Weights of a small GPT-style language model, trained from scratch on English Wikipedia.
Size: 10 layers, width 768, 12 heads of 64, MLP 2304 GELU, vocabulary 39128, 90.7M parameters.
Architecture: learned positions, tied embeddings.
Training: a variant of Muon for these matrices, 9347 steps.
Each number is 500 + 40 x the weight over its row's rms, rounded and kept within 0 to 999. Layers, rows and columns count from 0. Numbers have three digits each. The size before them is the row's rms in percent of the matrix's.

# down: layer 6 MLP down (transposed), 2304x768, rms 0.0334, rows 1188-1316, columns 528-575
# up: layer 6 MLP up, 2304x768, rms 0.0632, rows 1189-1316, columns 528-575
down1188 093:461443506527479511536517473499442506472525535463533537506467481462497484487543521448521479500403503499506449494545512534528534464410538495498455
up1189 104:527488495476482538445497528405478487518543498489475498499535452568503460469514450488490554424560441479493529509515506542508535456518481456505519
down1189 105:489511507540497440534481476525492478515532543519475496474504524524411417497509498486463492557504448447508520521526447482493416560563488445512541
up1190 089:499512455564451540574508529484551542522485501423481352518522456482466575505558486518522487513499487536481475474531524511478512562461496555503499
down1190 096:483480526478503462479520475467524484417493478506518524482471563572501536473493438555415548518511508546499486534452542461494425478561460468504520
up1191 089:495493526468450487538461514475501460546438503506519490581573476494486558494516401596501509482523553507487509515543496540510534446492504539567443
down1191 091:470484487531461511489493493461482496482549538540527452456541525491476499525455469501475439494494557464545458510492447444486511519504513442470560
up1192 130:512558487399476463539515521480538497392549503570478515463513513459473481460458477480515497457510519528495430548537510475539523521476491534485549
down1192 162:533589553445530520512568502440498456460507536502486550427483500511463469465400459502492433437518487535548427541601481506573510553414530548489533
up1193 095:529498556551578527518542461498483398524422502491516514500447545600483435468506489505547483523484506451559506526485488514438446480525373525520457
down1193 091:502507485500549502476500524496433506556514513491508503468515555488549513455490507488548459489542512514549490473546495452567516492492497511476517
up1194 101:395495432500522434513537550526515507444448534512497453509449525552436484470520537479440564530520487494549572527485438470475483459540466504452500
down1194 094:470524472444516449451469569445452466570504471504575505446545513586492506529524519532496503571450541541526505554553415555542485524501507581472526
up1195 096:544537431434485542538488542510512480546520512556616509474517501494482488503513492547443489434454553525634446503485454546491537575492562483469527
down1195 101:449478449435566476465445460548480513428460449489477530481490605441522445417449505469477556476424514501479488519459467529505520490456500529480484
up1196 094:516519528467554558430535495518493458455499559482497485490496485438527529503511470551499470469526437482556458447560580482506443484524569388492467
down1196 098:487471488505475509508522455515513552524465545527508493521483494519532515524499460510495508533472512545491571438436425497521558527459533501518531
up1197 088:571422451575541511485473481548476540527480558507526552482552482469512472494576509451515432465538560553484557568456518452510496517427602567490462
down1197 097:594456440511457408521505468477480463504483501477487519496507490492468510517535549457517474444466481515507533406473492520469415499437529465498468
up1198 111:411486507501515491505457479459538437487636479527430486532518473488477482481484531497494497458658469501472488480457501527471542506515572456499560
down1198 099:543507477459485444447481442371484470499526487443559459493511500545596499491492534493455450492630481480530527543497392527484479476533483496494551
up1199 093:503463493543509536460630571579485499540531518508542470549502481424455419509469564561478476508500564548508535433454540498483447494461568528505479
down1199 099:528459470540429460471455534406490453464483492523484518531452448603581510508498534524544526452490508435487502492448468449470479422542484456505549
up1200 103:463442476516533469517553498493529455472507533518484536549472510559486548572554434430460518523500512459515500464549465468504517460563513460490510
down1200 099:524421441513563524492503555481478511517591424526443538515484549483501543511427523443444566442550508421507485455477496493545488427461462485439513
up1201 107:458492465510567474524549541480472474539491553493509476554472451496521502496532538532487555550505468454455501514506519513469556469458520456572456
down1201 102:455542457509432545472539567467482484485512535493489476409502525462548479501470499501490436409508542521515522464542499496561487461520481524455423
up1202 096:530537457464510525522491530518542442481516573529474508500542473505477498489488465493492514577451546557525411516441614515500549563578536587554533
down1202 106:452474486457506508483476513472426596394468515532505526490448534500554582522437390457473527492504493520469527511436536459473494544457420471463567
up1203 103:527502473489538504521470514562485481433494527386454492522461425545467602503495461467443556492520488601529533501460481473534520528458504541583492
down1203 091:470473484456527465456510466564501476491479488479456531546553529412452490489503462433485539538493494513446447485513509515453481584535505480554497
up1204 093:437516518445567530518576535513475530538525551514435518498522495487500541505524540553411460510472494425487518504497437421433518524541489580610530
down1204 097:468537456508408484487521466531475501498538451439449552481476471540511499480474426486532500496467534484483546490512542556482470533540554513460469
up1205 084:509460453541477545506505462467530493516459475491444509515459581484541566486483471514512525458425465512512440511454520557495488433563494469505527
down1205 088:518531451547534484510475487480482517522445492459489531389474518475554569448513492507459451502452565475465462504463546497540503531457517480490504
up1206 106:562454481554592509493500489477476441450507476514469502484510552541494543524415433587484502522523448503495532488501526479475490391458484507579507
down1206 099:476529476508446513524464491490505485489523539445581468476431525449550492553492534500492564484454512537464559454524495540458505469420494470570434
up1207 079:499531470507571436477422418460446476552538485497494439497499487501450471448482450424493591462427507475527519498550564437436432484519502521493550
down1207 090:514490486539484534529560611531550463502446509460451541507482549514515542505544512560499478472500423549525492506434459483531542529495478500543520
up1208 122:552536558443506557421454500542539495465480490478547559425446491507542543440456478450532467560550390517541519455472438551533518497545539487564478
down1208 114:542518529510522522416466502467420547489474417531522543452533567535484536487536478427465512465464546496433479421524490504513532477425450512500509
up1209 096:536554544442470449515520572564490494472490514464456519543497470594545515445507515471469494513493535539493591501530487453495566546502533523572534
down1209 094:488527392515469511465557501468505528440492459488544569456452570436537485505495529501529502479580491496560544498492525472503452521407517512510453
up1210 110:514517455507571550497609557490468493476452573466536505492485492421623549461484520522495497492542411441479484527495564456472434533495508506420533
down1210 112:538465479524520456477515446494477446443463501448522461439476496471446542488484538487448489465461465516519516380459471517413405496464452528523448
up1211 103:504521502573521461489516491490462469518469487491443482528498538466439484534604526490463532445544540495488521508502439480446523472472582444603542
down1211 102:515466510450505398496498525505451469480491573529503543488460457478432396430512541482499479464428530529502552491495489501489450500434494454541486
up1212 112:536534556520432572466456448424552556499460523476488556491479540531513501512479526530503534444417525501464411526514506483526426488461488493512555
down1212 113:432503488484433621467466410467514499486471499432531547483466511481522472539500524454505497451534459517431432497473567459442524476424531499536494
up1213 113:489521561487567504486552460532545518503493504463568471502487470532523473467504482472491520576476548457467521533532518465463504513543507472487509
down1213 104:447473489572509443481507464497481412498449544541530530474559461482537489502542540540480477471487490439507494504479480473507443486528490454485539
up1214 091:503379496544580557456498504450501531515468575502502587477464499478493538491517517536480472438387508617472525470567515446517454459554479538501573
down1214 127:473550485472486475496464574524520499500508433552464465463533528521493502538491504487554561581523463385519446528497543532507549426515493440503429
up1215 100:426505547538419541495462522532516493442492534468567503558443479436478519450469534493431524499493522466478571425503463495501551551532520467535439
down1215 098:473469455438458445548552404542532488484516523505459486447468526423450515490540496500528467457482587533458507541468444529498579460490468542556515
up1216 096:550501513507488497493446399535424459493490455529489503370481498536508541570486529538638567496503558502411540476517523565452507474476464473498460
down1216 097:524578524466462513436498505497484552417483488526497527493462503516465505426513524431481604492507470523521433520461466490525479487454480499500514
up1217 094:564430527540487436514495502566524516441521533480504498468476490558494473483434536498519455530559468500614501535500583521405504499494574522517522
down1217 094:534492425444448487526479534440432473492462478547441536508495504521490588574503554430484466480460504558419486464560441518515551425469523447454483
up1218 104:435472550481488494455517501398481483536503501517533510540540503535540494500641481515498495518488427521541535385506477558501519524510500504478514
down1218 111:522506477536432525512493464397538423483489493431489536544511466505553552550451520471505455485464526555438483472483530546447583538478463515508508
up1219 096:559453366527448553465455522500501545500491534529611513436536499493478477556467489459475489499571485419437538533466479523523475562530519564421447
down1219 095:561437523484548505565532497517493546519474475466466523488506439498492500541506461488580504523531495451499474482451516503551478389533486527579438
up1220 107:497487455538480467443529476498567476483557555493443496500507496478508492477487599471543540432568522441522574446465500423508585531559486516463562
down1220 099:465467535451521489488432561479530504500535469494474399483432467493515454529431524538561480511512526518505547510563490530484509522541462499549500
up1221 100:471418438440505471569468539442559496460505494505437509463402435563482465490459508526499525404437553500518471533491453560468500505439512524579510
down1221 095:520538491576491510498470465542494518507578507563513424523452548498511520525469518486451478514561517480532571506570445452547537521492527459453425
up1222 112:534487463484535492545509496459461401406540481515510547518485471477476557444526551548539467434478518484558504500469470554510502528493470488528497
down1222 107:526448466477513511461499523486496462481538513500568480533500480468470470468542506509551492496561446519479587495499383473522432508538516493517461
up1223 106:481425475477542487507467622456531512553524495522430518487533482545414541500471502465471530426507478514450436518404491515427518528539555457457489
down1223 116:488552451470531515507502550396460475482525437531408488465529574557494490549507445519522503489535471508542530471481524596473616473559508467499485
up1224 094:444468414557506496548496466545517410518477458532434475507530449505496489505551492558544570522497456478477524463502433433538497502511445496448499
down1224 098:468505454581460470539555452477467505442486539519531520387508518487386508497502516492490474466461483566530561467454478490497511561503487493537553
up1225 101:476486491438503545520531515534497519490465501452509497550487507528505467458512503443542589529508423521551530509455526527453482576493480506499508
down1225 098:459468490472519515497520540462526543492484563561495521459505521434525510478456476503424465490565566531535476478469488514498554494509515420545465
up1226 112:547505523519453478509466479459503474555549487456412535502501506481555458503524527454527455457475509460501444574496441543487467504477508504440547
down1226 109:477464461535482546428486516460486477511541492485544534499517507537472476547544485553486478483485600496489440516543463467551463481547561502546449
up1227 094:496470553471460570537514485544507468519518482517479487532480533527527548480460472470513494476537492525459552426532513508523451530611551546424483
down1227 092:434548467444483470483443456507507543528439424469550508518499582478561474493465390581459553530525530461564424538491475461479537473473490485527511
up1228 096:538577483509491527500480512557564481434471489450592532517555472503478449500458472456505477460556472555490508464562551566474479528463515527544504
down1228 095:512516575539484503444525442484484491459476526438527523515471498566456521475535475464513554531530491480451406509444488489475546533461448431491484
up1229 107:536516471483544513493501555475400425470512479487472479465535572527533553496545485510571514514531522568482430504596569502491458510516475455514521
down1229 107:590429531528426419466436507417490513450543499504483475468480513420531557523488496510513431490519525473516410535542559502538500498502474455490392
up1230 103:563425545482450428467483486492522491508525571534484491553511438491471544541540535466534546504478523449447480509600604419450556569468556590490539
down1230 095:508490483528468482464543538500445481526535568451468458514545409507579467536523452453508584456518472505464449482477504425463509527477465535461466
up1231 092:533455522464547568461555513397456518519496517457483456477461511538471527486509533549508468597569456453482517514481459422423542483486561506542535
down1231 093:520506469477492455480521471524515464578468525493592499496521500464473565528478437508447472446504496456483514553530531537493484518564437454536544
up1232 099:557524441474554479424474404484507454526462505550482531463545508562473432554484507479468437453483375444457436467478525533449507514531517496554500
down1232 095:554502528481460507536503531567517496421484479543517525562487418480495566476481531499474503540545505496561501417494489507524477531516486546552529
up1233 102:499462474500490500468491458518502446485488604565506507480453527550467575503542543461539524592482550507535493524565504471466537450501541486502474
down1233 094:521546536457484521523507503464470512463496483471451593575579449483504540521462451470494490559472490461505524521507448488524456454470619566503500
up1234 098:476455509584492547529469529517540483520500554529422565506501464511527548514496496490438474494473526518508507492463490525562573555518528479506505
down1234 096:474465467467533524521507444509500448477454539517471471483405501470471482422450519523545513479499510550472510403465414500442438507586485575462519
up1235 103:512525468462556518557602503574562541462480544533542589472470398500460473530552467486521451483551454390511532503424504495517531533474529496538511
down1235 106:459528559536543512448538522459489579489498498503472489563521512465501483487453470457506470509494497454522506509539538494532497507443495466439436
up1236 099:511511496487467455541554505531487474458573444482490517526527490500525521528546537514404596528491574493475533518508430533588429507434501496460568
down1236 093:522461448487426474461481517588491441489420535509439493520428479504428459491532524509543415469501521519444448453431446599484555453525532453476472
up1237 098:473482566520494511523498454497498466505425421442505509489563517511472478432498456533553463475423428466531515521495521494398520515427501506437480
down1237 110:522537567467477425557437439507493501479538512457529479457425480553456564468478519501476498496487449561517499527451562479511401511451462522492537
up1238 094:525466504507486486516475498502493503571460465497567526445497453507461541550507479496577446461522488537446532456525525493480530498440513532523522
down1238 093:552524530550505450549480486480430494489497450541523560496480445506546531510491495460513526528572525579493463482480445490532475529528480460511431
up1239 093:533444555494445467440452506512554551477429539478467481463476509459484568457541429509470531535438538514484560520471478560470545469505540527435562
down1239 101:480527512540538538490525515407496519572435508487459523486513510558485500511531443518460527527521529488451528538440525503562401565442505539538483
up1240 105:511480503456507418458483519475480577541462535564458563388527501475470460457488510486527491437477475461522444549467564464441485496600482436523506
down1240 100:559438478540495468484534557385499534476474587528454526535508490514412485428525453409440454443523436515504406485514473484485549534467512510522483
up1241 097:447482512551485602482542475536526472554558483535557495458510542490530484515504557519534467480542511532472488447508478556476472524500513518537424
down1241 109:495487453503475548567474529383475477545494499518512541494462418469468490518472511488509442463509463517474538530461517498493571423435518490473555
up1242 102:495473481501503459412520441523437424425406496586460401477558507473542435486456423423587445487541460513566472567521510468490472558458454486472473
down1242 099:471464554454417477585484581460423520502525535457552502536479481470514522613506530469470505526441494489468515596457466525519551524546510529483501
up1243 111:516479460540474458504538490484498453527453499561488440542522506460493498478529514545393544540528427472436482483552471467512529517549508469512560
down1243 105:465418452443509519461476514491448508499540441410409512511497403494439434517599482502469492520481566465502499496458559504571485473472520470540464
up1244 104:467497488512457538461531505501530499521481437512475600504526518567521496556465564541515504478403423562483485574593519521389452492394473514455504
down1244 105:614526491524434451557529492439453473505480594522392411521464534495487482500443451487483489435487430502539500497517540516537528538493476548533519
up1245 097:546501448435499497496453488497500488547466479517430449497530500478519524572461549523511493502534531520475541470479520481463556510479433537498505
down1245 092:493456539502513492418506486546494445473489581488525562482547435445462492410499456479539580474493437480545497482552524487420511595532527559460477
up1246 102:547478534507459521451492415593522545517572511455443567538461456475476507506574522457522569566528526474486440547448491431605524444482451488510562
down1246 101:520429411522467472511542501490543550481574438529568504493520485440494488417486490481461453490490446493524433476419459455489503432554440470496491
up1247 110:463509510465502503519499450454597511471560532554550496486533546538468494472464502475429457537480475527496491514489535502565563491436570434462583
down1247 100:551596503469472461439428485501538434501521462512458491529525486480428460494463479527483539448507483463480554519601391461486526535506558514503536
up1248 098:508498508534508451412481541441547456508602505468454479430556453440453558475483483500538501468549494542485449464474506520520530508524529505424538
down1248 094:524512488437545442506509551570567442578463526529531535485483524480484484549457515449507530516500484493570548442515493479537506488488543491465472
up1249 103:518577513519551421477503481494501447599507449492576545548504487492526516411529551500410602540522527496564461500472479456538572535518508462453464
down1249 096:544484532480486509480560488520436506526490524486468470417470486490522456597546438555557495463409502395531557496496509508475487463472500460482512
up1250 097:518481461512454511446539483515500450495459483473544584512502504507480489530542512517594485497550458474478486439545559463507516540537462456450458
down1250 097:458487508515481486477511492540458480460503500517531506520535570542485502485544437491516514465492490491447525470488450520536426513530485543487519
up1251 106:574442531476530468545452451492517430417546505564487500525438519500480525480495527480472483522511588521503531450494624498484506493528529520524495
down1251 092:533536549500525547509447600571511513466485541526491565455504471442457489554473468563499500504505498502446421526441479548508521468488445495457424
up1252 110:470474513466490479398569441566443490469577500515543462560538487464547509447486468560532511451476532522452567497469496471432439450495488501535493
down1252 097:511540472511500493543432438497478444432418538455495568508498516525446553431516559476529570444522457515544449488560495489447439482494560487492507
up1253 098:444453489476458555515476509488573506466549595485451533524448510517508515551414447481515559499542525469545438598532496513588496491442464511491500
down1253 099:550504477499455511509491519561468496514480506495472627445487473479557510485467420536559551483518426508544459450594549422454465582505505540470456
up1254 105:523474546498425564511507479464500499527468511422558516520538481505502466487521508464521480493497529465560519544454494459510521468506496467500505
down1254 103:564492533495520535509497544534512490448490540536598523522539505603477595557453504437490535479624474537496469519480521494466437453445540356480496
up1255 103:518550443507517521538541455564519532412481516457549479484607493507528524497495471473541446502508530447427547534517464563539466479405541521472594
down1255 096:563547533606503531518454456474500496489467505563501530522447452494583492493575508530463470506566423465532438516461513402567575516493444427523483
up1256 100:541483497523529498496531501483462523523497541551472451482484510515504521479452519533492546418485517515515535530417506504510462480504477515490486
down1256 094:479462462480434489509474527504488466471534499419511473505514419486508587495441444419502433456499541548534484519503491501464466478532519504510489
up1257 089:504497574502486552500558548424531524540468492499490478501568551440471490521402483488463523494520488440500513529410487493464430438485501502463503
down1257 092:490534466482495546541498522575564505444478592449473433507548481521568454490511487574502538493517426538460477519490475455419474638562557497529492
up1258 102:495520569533523455529449471461579518501488496507501502477523504499478403504607557434474496478595454478509464437458538480549535576587500465434479
down1258 102:579474476530506534521472511512503553478467553503510569564506526519433457525460470489458462532502557494491428480495465455525484444472524475464422
up1259 100:525462510498480512411500522470552545590538497465467508536538514576564400477535448487600484524471502529500425488512530466546521488495485432514481
down1259 107:553474511524514491490513497457406518499542444411509469412484517502488561500477521481512535520506458527497511407452543523475527494436426387432508
up1260 089:472467493410522532465493454520498597474530538483462463577528471451471523511441498423509513513516473492446490553471503447523553481520434446579532
down1260 099:486551493502405494493493544457476527551514512540542491503500524532573541463509473509436494479454537487586537516463528557479512511495518501410523
up1261 103:585511535417465514449549459498559450565494525447513521528471441503499507389450477455540520439535504540551488450576507488467462472523573516472538
down1261 104:483444505454565545494492525418496525495483455409486472485507510414579457461571519519581477449559516544572516472456483511561497518504462526483561
up1262 108:492478511462444534458427528519542497505518540547549527492509501556579502459475532514418468444555449485526527563455496597476438513478507506538518
down1262 100:491516527465532459454510470535516539466560612456522485534418434451433477514497531586488480509493533506536458502475536602489484530475543536444533
up1263 105:391473558455590595458464465569488536471508483514493514574511479426530530529426472488551459547542514454460464527499467509483497543569529597578548
down1263 097:455522518544428464462527466500519564536493492514505491473525402496451496527502538498463436458517514441505441421503534494460569466474517554488447
up1264 097:475494485557474532540512469446500480519571539543483435542522446505497533478469558445531437461498507488509515511616512527471495533552527508516537
down1264 092:482509564518477475500520554475466518491487458531459537450475530505544497554491489498485517489518431538453525522495480439575449428438523442493489
up1265 103:482509476462469497411546515586495490480490556530586500539545488485458452504534551460504513490542469479471499496471454508453530472578537451442543
down1265 100:443504475470453513521482477460467486494486534517408486551513425543485493471472463477539439536438537489480468511532530472547555505549427488546537
up1266 099:488414535475479468466499446437518459501544538511489513480520482498479555466532577534606550524536527495473528462494506498519524515516506493541454
down1266 102:487552510515518519603534552530463519541457515518491473524497531408457518518558449482460528522532487522510521523509502487555500527483495441459499
up1267 089:560462520553550484436503543525486479451528508528546504480445557486424475536442622470378587512516586498511462519493518482486508454507512478480544
down1267 091:439514494502449444405494470538453475565535539480495476526522471501514536479515472531488515507526502460510520477484454571530447538444585529567396
up1268 103:451455479479515542470501488518503481439492477475547513489604542464461519487432507543401516486484544509510473548483611506509506457493566524526434
down1268 104:475477505524532486466540443537513476489498500492556464550441530450503461476513438506468445551498483511445514558530478485468574466457540516496517
up1269 099:505456468490514534526490465471511518493457490480510465470469539486544516498450484572505579500507522506496443523514505532610428526487475459436486
down1269 095:537562542550498491492564530534484518489458506429488496497471516444479540545503450432447525538498542535500458520503516511523493529343499489483472
up1270 104:542495443527602483494506527479528478569466452516442533483510477503449485494521488471559406545546573446547438454547494449510552537519558499485513
down1270 098:490477483500482580451528493441472489463524563520500566428544464510532429490467546453474463484464450544537448479486475547450505495505535583526477
up1271 095:535481596496544537479505470483494510453505487523544494456469502538475514463466477550459437507495534430566444571494465552494487455462490444431490
down1271 100:498543494473447512514535469475563523505535568543509498461446519452511554517452490546488464567542515504517471478515523444505487469535452485461491
up1272 102:540480531553492491485449503500553563530491490505570487476567507457507523520508427459489566434517512452453504494434485570413492480450553522519492
down1272 100:565480484512481457430494483422429446476525467442494514477521439442468483467479462535564485512480443461482510500527476469499491523439471534440518
up1273 095:440473448493577510532495457475454501457471548569459458546525529438560518531516511491486444479614472520580471525550447555486569523431496458523456
down1273 092:484492437465440473527449508531522449539511571467460617503421513539558532529484515458558557545558473499472513523487491532532458476483578522540500
up1274 096:600543511512468493473434472452531509515557498476597549457464484520486477467444519577427575502504530495448493515525521514460478467498481544504502
down1274 095:481565519487475545498537548555469553437426492580461493492507449457510526512527474509508493562485485451515515519453505489516482516522484435461474
up1275 086:451492481528497554474444497437528582535457515547452514490540495471487537535476524497446519532563494528549543518479549513470482557446536499514460
down1275 092:497448513459565502459454471531517425507532461530521545485516485470416529514394491529500502491465517498491473531435521438547532482490532487520517
up1276 091:479529544451488510440507506534526411458498509470446541433454421511444523486442556463548461517492523541469474481553546443577538556496545552492467
down1276 100:454429551505538467497437475503508489523539507505528485456477496472503472533600585472490530565539589505461493514461498518435474547515512451533510
up1277 089:488533514533533475503516499468470481598478553512537477492458493527539480517492493506503490496430444508490602526532460492553446444538535571463492
down1277 086:449504446544577462551511483561491475530497438527446512585526556520496550541496524448458558463570502454469481517455542489471529505473500407543496
up1278 100:544515449514582505479481505531528479467502515518525500370442454511447511528536494549515484517532438431460477478539566500556506426522531455424489
down1278 097:518553501516494473521559478514590535514464504577479477497510525405486424438475500435541510470471526545546485490436466475498483450479499470450546
up1279 093:475516505461518540489518501445543493482531494552462563525488512503513535475516503500459517489503529520501499469441403479528483432519572478499513
down1279 102:498458430528443481519467532485516540485454502455431478547500450535520538535431438499587539494537511493440476537532524492468484501467495504595458
up1280 095:519450527456496502459461427451459491489391462433582494553507528544442469479527445538531455540520489509543507514479506509501548503464503467487487
down1280 097:584468537568485514505503545542550536532494486509497537535502498466592498409533458518476554404488506513483414572506488465510483431533493441471500
up1281 102:505450445457489546479462537476506513518457496451445479430500526433490425455496532481547563514525461472479455523467490498471470481519544566385503
down1281 101:523556539517519504530488496508442471491514421586505500490448445529510542440530527507482540511458472495542445585485501458524504522477508485524456
up1282 099:576490411457544490463515460465454542524536474479472473523529483520559480569533486505553552462458518463557423491514535511590503496529517458455445
down1282 101:466490511462477508529450486367591540510473501525576542535494530535486469490488501497474555466473522530502480588490557499543531532533474503516499
up1283 101:449478424460480490539456453464527504488525472514431490435457507611488496492476443518528588490507462497497505497547494479565502448565521475594540
down1283 100:499527524489460525486482492527483502422489477453516515532560441498467566538507459572480496518493493493464508496511512449445531486522495556571482
up1284 096:503446445557548555463373489537527467521514474553487494524519429450548531555458489523528512525483484445452533496532564468486500495438463506561500
down1284 100:476516538426454459457508471530497495466563557499485558493491470472482470544428423533527550521548475498471479526510562502469569556546457499453478
up1285 100:503419534508500509461466492461502496482527502469508541480434410530520406464530473527500451534567537472624568551459472558500575437500533511520465
down1285 097:550491430548465462544489538478475516512497512480437463558509521473609564553487528508527571474491512468446477511472541514477469444523533488499461
up1286 098:481481473579493541515489471456517466487397536482494533486524476493548576526495521400486521494547505510507447546409516495540502534468432467476507
down1286 106:579465479466540520529542510497497527500492453536466544570490509564491458447464579470498501539470530504500557524546497534426491542552574443587501
up1287 097:548502453423487487457514496514485490567427550537451542513505508524538550518562479551483543522511486372579523492524501543469504443539493478454494
down1287 095:459579576530454497465399495463465513461515539541464515512484518485545522588555484510492518505456496535519476620534549525483509502528489578553534
up1288 095:564500508534550526456479481495487449565425563542473433558520473475453439488475504453487542544430442512487548438492537507519462539559529580561475
down1288 095:521500502528425524498449533564495447547516514505518420529513508491558466500531500418470549462506532453523499491511523489506523488425477509488480
up1289 109:517494475544518505446570511562551518523533571514485538512466448535494524514455539473550462485425498550554463507528522476429455520517470433501513
down1289 099:590619481553471509489603478579507476526461452470515477533495444497511482463393562506497477544476503533495489455540506454403523477550471532536469
up1290 092:438531569507566532560510578459555502573508511516541468468508482512519554506521509503552450498524508542435441411458459540470552578533531518513476
down1290 092:505414516524515490515518523520451547512416518432408491518496496493444469563534508454506463523406489469480431483532534491545546479539469482541510
up1291 092:509436474463530501494496532520509524500518569478469518436544452543526509515472560502524479555510453404513412579422490497536470533527456490477492
down1291 094:511482587458586498470459519508470495525520515519495492428478462519563523504511496517492423545574445525565568457481499478475445507495491462564479
up1292 100:507457560539528567561533540467515537439569511539472544465507510556456581553570515533461536527517548466496473477509513466482472452523540543469523
down1292 095:459500451527488485490477548489497535475512532572529426530451480441570473420486447499547565529458535534516532487432431512464521429475469425489536
up1293 100:517479496504541496464545486533476418435548569524501482515454518516500414489505524464498506477500515396552477445544491510453529526506458512614556
down1293 094:562460538405573478476491483519535556513501520468555543429465482459541545575455453534495474520530564579440492526553513463542526543489532438466482
up1294 098:535443516515499506545478552491513404472509529521485554476456449470511423552468505538483502520549498499491444522509579552529428488492470497440520
down1294 093:545491522454502436463546474545500498522488505455564496531495473454492488492487450498529459535480568565544522477478538497496515551525418486476450
up1295 083:599529474494501528482478488513479548493496454515502530478450473473562505451514481481474505484554542457521472498502463579459642501506515492477478
down1295 083:492493454537509454474553480489531448541476523475483449513502552498584526524501525420548531439443513531502491552479530439459456478475488462504554
up1296 087:549553472477509619472493463511530514427527537529497480570521459507529436485480538495536507582542483545529433458530504364491508517489510457539522
down1296 089:461532469512558480488544517455557504570500510443511491521575490422549504443467478493464480506542490511524529506519537546477486472481546447536436
up1297 111:532466487524421474500485508445526519481544495471528475505493461490495506475520469497535512540543545462455480423494383503579539521380556552501549
down1297 099:528421462483471544553528429489549421472488438571509464498439559564560553542475511494469512467506477527499527483485482535489496486531475534547524
up1298 093:479486533523558544437522442528494517582486479497561458493414462487506501427515495458457520487518541541506569553444513473534448467566515544475470
down1298 094:462444522526557538500555542490469520425503492545533486544546521492452510519493456518526474514445452452552519522522527519496530407485524475508550
up1299 098:483481567529522509473484471538446458517439509516546480481518479443454550454447509569490490489480452464445500467543482539531570468496549500577460
down1299 092:489551500469467486471458560448546518472514471421486527507464546541501474463480538444468475493457496496465535506458514416463494539435480503444495
up1300 109:495514549501520497448501478424545436501539513466519570415463436532457594495570522507479490468506495509575525452499505501507528537476460420495581
down1300 105:469506562489497500428565498515443530453502527534505536509483488534503471459524502524494489450486519459479542529541529511485470495523538503546466
up1301 108:478501493537510480499436543500495512457524541538476536460503479517457444516534460563500392568527506438503517563561539515454525478498517496479525
down1301 103:370503535534512476511570529437513480425500507516508505446505454497461505512484533461571419504493574533560572468526588494512523456519466494495534
up1302 104:547509497536459527434452490525425544506534488501467518501534533506521502545479553531425468501469462496454551466481480459548516429506521539599564
down1302 097:456460521539501515537444475476460485552485493574515583528458532561452571501480538531559447467531486457543469551591560591508518480498495560593502
up1303 100:536495506614546513474517523488521489510490547501492460532564575536485467386457537440471508480513533520577554534459523528505515515514453497470498
down1303 098:461446526489531495543550479448503569516503496566457432537528491441543450557432504476499437421521524553455480522484466550459495579516511473485510
up1304 102:528436597478470457458519569465468541451493569482537453555441517406549496506473465469466459526532496502453447563543517495484500471497445459496501
down1304 093:456605467525513484483498509461512501470461450474502491518433480445418483554491453511503489486518538514536500475516566493485491526439484494501466
up1305 094:530474500535525480433461634487468530441553519499509478474494503546495467497569480475499433479471495504559538535468551432552527480514510572503492
down1305 086:489444535453497487475520460570515502537509461523544478523461447549530585561498490507505460511540525516487552511489510420440503528398466481486558
up1306 091:469464505522460577429488546473455484512474465489553460522575480444509477498477465620480436537502452388430549481545484357507532599500542443458524
down1306 091:613487497492496493482511431482573499509508494483522546485468613526560485471542517470484514530483476544551521493493536465448463492504505493487503
up1307 098:505489484520542487527514515433482532503501519510479473466548369526503484482492498543504521474492493537458587460474524529503531480483472546518467
down1307 097:480479521496525506525498487500506566505430462405502499468383443469540475447459472540434506518509456529529612499505463420530442525469499489472521
up1308 109:415506511524437574504473570453542519520475487412479497477448474561489528487579536475548533596546502454570465439491436527504483408538532528450413
down1308 124:426505476542521596523457505523476479503539494476540452456502487471466528530496491545496505580526475488519442577468526556585496466506503494399474
up1309 077:444516506446505538460554470580453581419497510456572478485519481479485424510512540468544498483474560597510567541526453486516570536574530423513551
down1309 083:507533503519518476544523494435563462539496496541464567517507507521479497473499477541525595506475528452506529520506527443471487451467482486460538
up1310 104:509494529465482467493480517553438536494483413497489516547487517552555531447538457448521570444470541513551517474466546520500499519493482556522535
down1310 109:525581492575480415610480517538538510538458537450477471548477467421553505507530566511504554521449476438551599467454478448525487429520519540476444
up1311 107:462474490446497501454556497442550483583530530475440482456515469537576421567533476480604497544492501480450533494569473460532501522475500560558525
down1311 098:542461486469495500458458556491477480508566475463474470519476492546411480463463481450531540466469508425464568500502514511550486497435516539531458
up1312 094:515484455490473470485485465526373520462532504452400467481527483406467534497530400525507548496557521514539439503535433427495514558454525497557549
down1312 100:523505527508469522511453464461458518524500544499502447437515463468528498514505583582460439428506495502513483539378547453497537415492525521523521
up1313 100:466515498387539548470496493439501445511507510539500502492542485515451447608453482486532452566489489503477528531478445528386542505423502531484462
down1313 089:561501578540503559512515526393476503510555471511453497555556541473429498429521507423415514471533492461459469590497509446573444557535491497465520
up1314 101:536521481528504459559538466464515581496492539548542423571541477494535489526492493451496497580504517549504444419513554496477503470562499478484471
down1314 093:437495531485522526446426493496471434481536509499473467495449539413470570501502487517532451512500512457489493442328530500543513494472482539465499
up1315 104:453514506514488566511463433476490503488544458533449460543547480430467465546434525523496525563558444472467469566544574471494492504441536443441523
down1315 094:472448450408473512497493501521475520483463484455464514549553376491472482565508494559492418473419509460540421532536415539544520527600494513515508
up1316 111:499439515507468514509475489511498508499544518406522500555493501466517485485558483496567439508496478464505490555498479501450563501507534544552516
down1316 107:499473472488501495513497454438507492532487446495502500494499493412411462563492388491501469505464495521500461438508557465556487508502520530573525